Each number is 500 + 50 x the weight over its row's rms, rounded and kept within 0 to 999. Layers, rows and columns count from 0. Numbers have three digits each. The size before them is the row's rms in percent of the matrix's.

# down: layer 5 MLP down (transposed), 3072x768, rms 0.0318, rows 2560-2643, columns 0-31
# up: layer 5 MLP up, 3072x768, rms 0.0345, rows 2561-2644, columns 0-31
down2560 105:591413486516451576552482485500479541584452505518563468422487470486456486495509473493468580521453
up2561 099:535605508456532439540446564520481532430513572492564523493548517543554408495462533421409541453481
down2561 102:604510587514482495518543464524457540507507512471487521635506504449404465476546475566453554368513
up2562 102:529460573495540503458445414520494475378554479493345470464559652607580447395476487496490473521482
down2562 097:508424512531504497501502591492457503529510504547470433537464556458418556437499510518508541451486
up2563 100:511435539577517531472485446461563518510613509518423497503511463541431449529501508465532473531554
down2563 091:548416483487443583483452558564453432491383433466452513507460474539439508501502548497452482434530
up2564 095:487556529509506537541617512505474538508506524430488375424594464419527517485559580470445477500534
down2564 089:492440473456534548496488471519557521562463515438488592405483447605542485509489387507501486505450
up2565 102:558575499520573474538519548532502396463549483531526431578472454429462441398620528540457411472521
down2565 097:546516396484478496557592490459449429496522534451410532475599435569522517432494546523455443420486
up2566 092:581455508465523560506450539458525512487526467514503475524524565454537525580449610547556498525507
down2566 086:506556573451514471603500471575519510468491513448512544459478490503504441388601499445473412435524
up2567 106:563465504394526615485508525468507496444496510501485518471568524540447476429526417514490554456480
down2567 115:531458495515512449550490420472549471513462467505420459471500503482442526475428602554494512428530
up2568 105:533498557534615470423522556424438576508481476487368447560574605479511536456480477554529437454466
down2568 115:459522501464529486553542518488503514490570460485508540515570530455532429614548448513430481518454
up2569 096:501497433545485592480505489605494554507496429510490584428505443485534436456527465581516484508492
down2569 098:515466501590554436466496381462555451482487449454516414417501580526533487488559514488483480370574
up2570 102:637570557437521555642497469458540461482414548467469515558498560514583415437574450545430541514643
down2570 111:531404469519454519517574580414436530520591568526469504548533476464450543463478529560614539552501
up2571 102:513419583529513461513535539492534539552563395587462439513566489512510512481508543460482521531515
down2571 100:556494484567510648492551560532446511527555613518498544509482586504433459429508501482494374489523
up2572 099:534514458500548504456572504516453566492512505513532557471510434527518568413519487518510594396494
down2572 096:516468517501447564545525423460543436462460513350482550499531477517533518488484549546464520508476
up2573 101:575469551450536558609551501446501505519526487483400466513486453591570529497534530461564507465511
down2573 096:500490512544469419474530507465516556500509454485478418506515537519471383437571496532494454563543
up2574 109:481476410440558498444481459487499565490525489555480490443529423591461394587502501574446398452514
down2574 113:507495427451542415519587476517564528519496562473444501584482500513548492438578494514509523493479
up2575 096:554429566480522561529583513395521492418600503518423447525537508439537466600495551420538497426546
down2575 093:494445535453576490471419449571491543535498455542552444467470413444604464505542511505389550480502
up2576 086:496578495520510480498509549401460535522464525533563471557604542499661416505560537546516428461497
down2576 084:556440507504481540541520476556595476463561486432444484429502465530460560535464554519556433447529
up2577 111:449539456465464568538527489505512542487513478515556428461526556510465479505456510542432478520487
down2577 107:465529545510434578511531507531531491459519485562467516500485492629423472520594534502510489502427
up2578 094:608397506547551482495472505516504499518522475463607440521455529465545425540566480428448532446453
down2578 097:517555469474552479555484601500508512485476585483414529588464457528463490521482534552530537510551
up2579 100:565552584441500616588503547533457460482438509556522521466473397471524495558502531604508542516558
down2579 097:563526492512477510468487548509497570463527491499528523463479496495376474447489456438431469534538
up2580 092:491433555549549537581549514530488466523497503519470402509449517499534474478484488490483533376486
down2580 092:539557424461511540544474456441480515477556578496539462489599443547462484497568471526402483495511
up2581 097:482528539491549558471482478418648565512449549530512450360439478613517500581492508502470568566460
down2581 112:518482468513575380453510498501623479490574515474433492448515614590505492455521494601470573496570
up2582 094:470496571497523558532507511519544441529615412527592435459545466439508523475488504505470556470501
down2582 092:476523425550539545510437475519576536476462514475392563441572511594477448508532507399535407506495
up2583 101:471505576536555473488488559530436506509477483556545495445596528514537530423498526508426533505406
down2583 099:511440393442440678469512493446506480493515463517461494551550463434436419467538455557634418434549
up2584 101:508485463468535500554573546434489538520707454497475403505527489524482510551482535559520553463478
down2584 104:471496483518500436471513419432546474452474458448447603498498490514468475514512478586442510479442
up2585 101:622450499471506547491519565523557522424524509438465476553510482438490478479502441510496455485537
down2585 101:446525471487556508599510483529467482551581490487478555493522470566414529543599491463586465522448
up2586 092:507445460519506411503492556503508474486511546526480354468566568558564381437441572452500523459472
down2586 094:493520502463454549588470537471491526470605441484364465558395520463502556475566364421563498500460
up2587 097:523547454489447618564481519364459464497432556488460435495560496440559439529526491472490496510486
down2587 096:536520514485529406462421504562573569548403375500478484521524471549497536510501533497379437545579
up2588 104:485401461516523475513571538512620517525510570480507547514526528482404569376578485640502390454464
down2588 105:603491469498458528517540573565440487495490493523496519506528480455545474485462478410452401568460
up2589 106:431509555442546480489505481479440549487492544562484466518505504512515459490500637448382468573495
down2589 108:527539511538478506524531524508567482647475480569475461349461452487582433513519498538539520514536
up2590 094:485495558464581534504529444524421381505510479564477474527456572553522558514505475549461570449576
down2590 096:568578400455593495520475442494516526578454527471407522516556483562486510502412517523423413435552
up2591 096:472591420422497527471504536513498526553599540477626504559413504467516573558583478566511479422436
down2591 099:515555559468523460553525483542515514483475433431418563526548428422497473498478514499554477512525
up2592 098:586511513470490558471444539540605531456551519565467470569540561569422557492561475633514520443474
down2592 091:567537555493478606488574503467459408487530451435437368475545411523533606518427509509577470495519
up2593 091:458513402500516451578365509478548424591571487594526436478508466482633474436598560514537493553428
down2593 090:580472460532530621456554444389533584436550482414447515549521486572424556540490497487509507535523
up2594 103:451569561621500518527527495539492566465546465505586434382435479482455429536555425495478519535492
down2594 103:460439491562523447474536535577463486393531495390428400489508442502501553465494530462554472462558
up2595 102:552516475382461414555428446468464452467461499482461498527510561514543444493413504467539512499526
down2595 105:494467537600517501585508455600431472454567530533511444517482500523450479508510468567460481597481
up2596 103:557475524366564533456465473472416474487508456541560470469578547512510480379524471537450489445521
down2596 097:593464464409471499532537447435490437586493473505524512486387511474486552527562463409511491479367
up2597 101:465478476412562531494542540425526518441534554444425521511521537522478504449500505466452454482561
down2597 098:485491506599438498630513387607539466496508510556513576557447554495404484572617467556508463492504
up2598 091:445427510467478527547493550553439529497522553556538448477493493528512499469495454518537590516466
down2598 091:568567567497510588434462488474546501529432511438381579589450552473484432534437494510533435555544
up2599 101:528557479548552494543477547430512471397520464505444443510491545537483509419504507533467510379487
down2599 101:468453466497517529450525485513602564511480555648494514451543570471626519552535477457479459587466
up2600 107:459515460445491611550537607507561535480579483541468518459565437456468429553452592587562539387467
down2600 103:512514374422553568486493473497550518519530566441445425422511452576486512474574645499512567542453
up2601 095:573547462536543546603498647522515439523597475515461521483525483557431458514504572534522568506557
down2601 088:463477486582508474464492404415527468390545450479510640489451415600499455517510609531514435418552
up2602 101:499561431491509541615455530488551502507470527508540405487487535503569533486535497545432425429531
down2602 095:533497556543446414544570484480493487424490514524480597538509527526551482540607543439472580561543
up2603 101:482507464436534441569467508451520574437526530530535463579497471418599558501431426501484469468490
down2603 098:408437566482494589541548598461497563510546482568468485492458444484457603543438531497512503479554
up2604 107:500426449590607464496489524501441465489555571507495538512520596493425536515484469553535498511493
down2604 104:493474482467485511433561544481570520476553504496536508504440503497455608470546509489567533388483
up2605 099:497442533501554506445475524431549577531510480513568522401512525535426482501463520534521504534513
down2605 113:428498533599510478441549412501508495504532524447475518531447603496372519519547541500510472487528
up2606 093:553552573503544422505591543521427487471526574444543435495532611502469409505552481585533562444516
down2606 087:488417510532425525523446406515542495444453462535501460411547494572500442571510484459518446520495
up2607 097:543516475487525514436538555567531549445461507548625459490510474609540515514441441546481479544495
down2607 106:452456597579555476559550495509518409492495499480494412502469458510519507562438532473531442494560
up2608 107:454445480507533488496469556507478491459533442433522494455487516522473428452435578522433567525488
down2608 107:549517504415431521447486490544405478523534456415519441432562531446566539474507524454458600468492
up2609 103:454512577564487460599505478518553585431601453500402536516458558522444544531526498513477507504502
down2609 094:451492454553482471477512473496477541475463530577478453477494499476442487495535531458552420381424
up2610 095:509540554506465497460538482483463586554500590597531532459540440535461514523532559591534564443524
down2610 097:649484365458527567512526563526477498518522486488468572473503487518447579568436446515512513452420
up2611 105:466522445492570426520481537448526507442496509497548422474466512519544495508501562554451448475443
down2611 115:517515520499507459464500507574495467533549500550502494436492425537501558451518469465449465485514
up2612 102:482462490554493486451586511479463541515481498629464518474533583467504511566506558583486482474507
down2612 101:519466380408583521461374519439535454576554471468538523478605443560392553478450513451462504449615
up2613 106:454399540515476580450545432565576591489530510546435475467412449488394450535457559515444503423580
down2613 108:603475448542476562540521515453473422501485534530541478387570523421462442505501459471484592567596
up2614 100:564526572491448530491494556478498418491554484461504556513514501476501364514495407535474489418575
down2614 107:596575417532477483486502492557511600443536521518461517429495510484517444492538440480515480456540
up2615 098:561492542568487517534441487435497537498511467509429455500554479446489482470566593432604594534502
down2615 094:435580440494548448484522519476473480476458532501514555463505478478495499526501532554524463547449
up2616 093:507492470427598529457394430495561459530434497440413450509562548533464524418452511494571487444594
down2616 094:525533457443460502511407529501468530435519408594543570477559520439444429618484459521525447569501
up2617 100:541494474427482586578431458481535519490471443510476466530580585477490542574465585526485465467452
down2617 103:467547516464578519494551516435500590498562574498491511508395457512567455510525431386455493554512
up2618 101:460523483556544506598461550612497518505536563455511499553430485524443415497496439539551509537456
down2618 095:586463490479517474538531580478446536550464532476524549544506390505523405501404503545452548446509
up2619 099:492606608501434459526528568442496515518491504498420424465493554505517596477437515534428518582483
down2619 100:506520432500519558535398429503529483463525463404526421439553486516609460442506473519481465568461
up2620 095:486521525403516522434525539481462589525556566526529526514572531497514589620443520522513567486589
down2620 092:568415551531410467488521548469424552468433469452573468479584440560516466473539463501528486480526
up2621 098:520440502447570502540415566591462474513530508457520566535582429565524420477511494420503508436538
down2621 097:572508491575486523531525515429489482466489550467416442521535675458486498415457497542502533508461
up2622 100:609562506545586538507521515530551497489490423446511456461501453513444504573548491496412563513628
down2622 103:589451340526465559514501433546476495541532475599440406408472532505423476519460582512576527506562
up2623 099:448449543462483541533514463492522602517440488476472449552404535485476523441575509570555489427479
down2623 093:548431556473525540454511520456445515543609544470516520516457491463478534494503450473519472495438
up2624 105:475561494452526446474516425517511548512523484493605447444588412556454567528504547587555549453479
down2624 101:570459494536462558542500541381427404504512469439526541517441534555509484475537546464581454533497
up2625 101:564567468475540590489552582459533609429617473509502516507402454517494450490433529561408437457547
down2625 102:498483447472486534468517515535490563464553468492544464490457441496455575535568476472469478394456
up2626 090:528517443529594471492572450573474495455483500504559495434551469498574500518542508516461492506521
down2626 089:514472525409489575441516521511602567520520522506496410492522433455415485551524543548630550531411
up2627 102:487580498471471518521502532419570405393522507441531426460479540376546537491477452507469475492514
down2627 105:522448445533580485521508546513507521452438448551504540463503507567515530428518513518479463462529
up2628 097:440462568567484556610532525465469451493414553576522498531509505444477451561528557629603408457578
down2628 096:542416447440485460505520522479531509573549557479509574555489476515469497419504461558538560536559
up2629 101:571451530448551509547517572468491540494534449464469495426504558456538483502602549553478518519531
down2629 100:455566557329538497471446490456493569585458518488484513560530480555647433500489500488487455478491
up2630 097:567495506454570563476429546514499553544530601499504537532537493538521447459493498518507591525498
down2630 105:472555500505508479545591521478473553411461543461491428539547525462539544554495522501514519531462
up2631 105:432510520551535487581450519472507512455526545509402504520527660556382532448581557572485480547591
down2631 102:554514495627476418430500517467522503429475480476493439526560562469481532537493457505414557456448
up2632 100:492537460487594581498472572467569504469553453594531435487392514614393527405499405511563476548541
down2632 102:534516477558487534410583443507448471455482517531460430447632540540458467552471509465457554601484
up2633 098:484526578556503487538445515527419506513499447423494494483505526529583448523502516549457556472528
down2633 102:463536450511520493541527502402506476506512488519417496495553463403545501447502500519489479439594
up2634 100:542504506549466585466516485491468552507486451538577396490567433530460495590417527460565545490559
down2634 101:493481616523435434601548553400478431461432521512410469492513524463427511519573499608466467629546
up2635 096:485475500417569634504516597528517478534513518540508413457504507460490509463394552574490579525556
down2635 098:509379493526482563481426422614513489479418520399415481573531480458518494506487485420546436526530
up2636 096:483630481471496490484454508541563514353477468513479474452429447462531547523419443553514536536561
down2636 100:520362476549485552518441442445554422427505499524528536493559519605542449540449583449544547557453
up2637 097:437416583469521492467511511457497491527485472522581425494528494408457509509445470489467485467582
down2637 097:508396477490528489522449528501595541527454455490435493492489550517489496526534533570549485484542
up2638 099:553517570525496598549464550536463504548480375519548429427468544552517538443553534488494461524453
down2638 102:504480579530559591479558506463568480522543515483449529438409569423418601461534451551557537476508
up2639 094:468535578518441567473530500430543509535506425504604452505499481562520536550582495439468527491523
down2639 095:470442490456482400553481509566541507489540520535472469461548530528417512521465555503533594506471
up2640 094:567434434559537522571531507497514566469549591547461449528443531539465562614524471509455464511462
down2640 090:416574568502461480507500501521540507429510500508546441497592490442533434458366539566525525593617
up2641 094:451459453539518527515437488472520593469503537534539487600430485489470502563495498498497368448591
down2641 097:581554487436506486463592609522474468568579431592495488497495483479539479440513540550459497520511
up2642 116:488521474577524561540521578548549519509537441488471454531454484476515428518458469557495631419490
down2642 113:466565507492401492518607510513511504430491452430612513454493408574515490485492496473566493496431
up2643 105:505510538447541505496546544429449506545493522517509441435431495477483477573539478549417489401481
down2643 110:536492601490541510490541588542470525565565504454613582498518488547503663505512478514497526529471
up2644 098:490411509629547475601550441375505457476485519480477514472499504484502505509518581510500490472573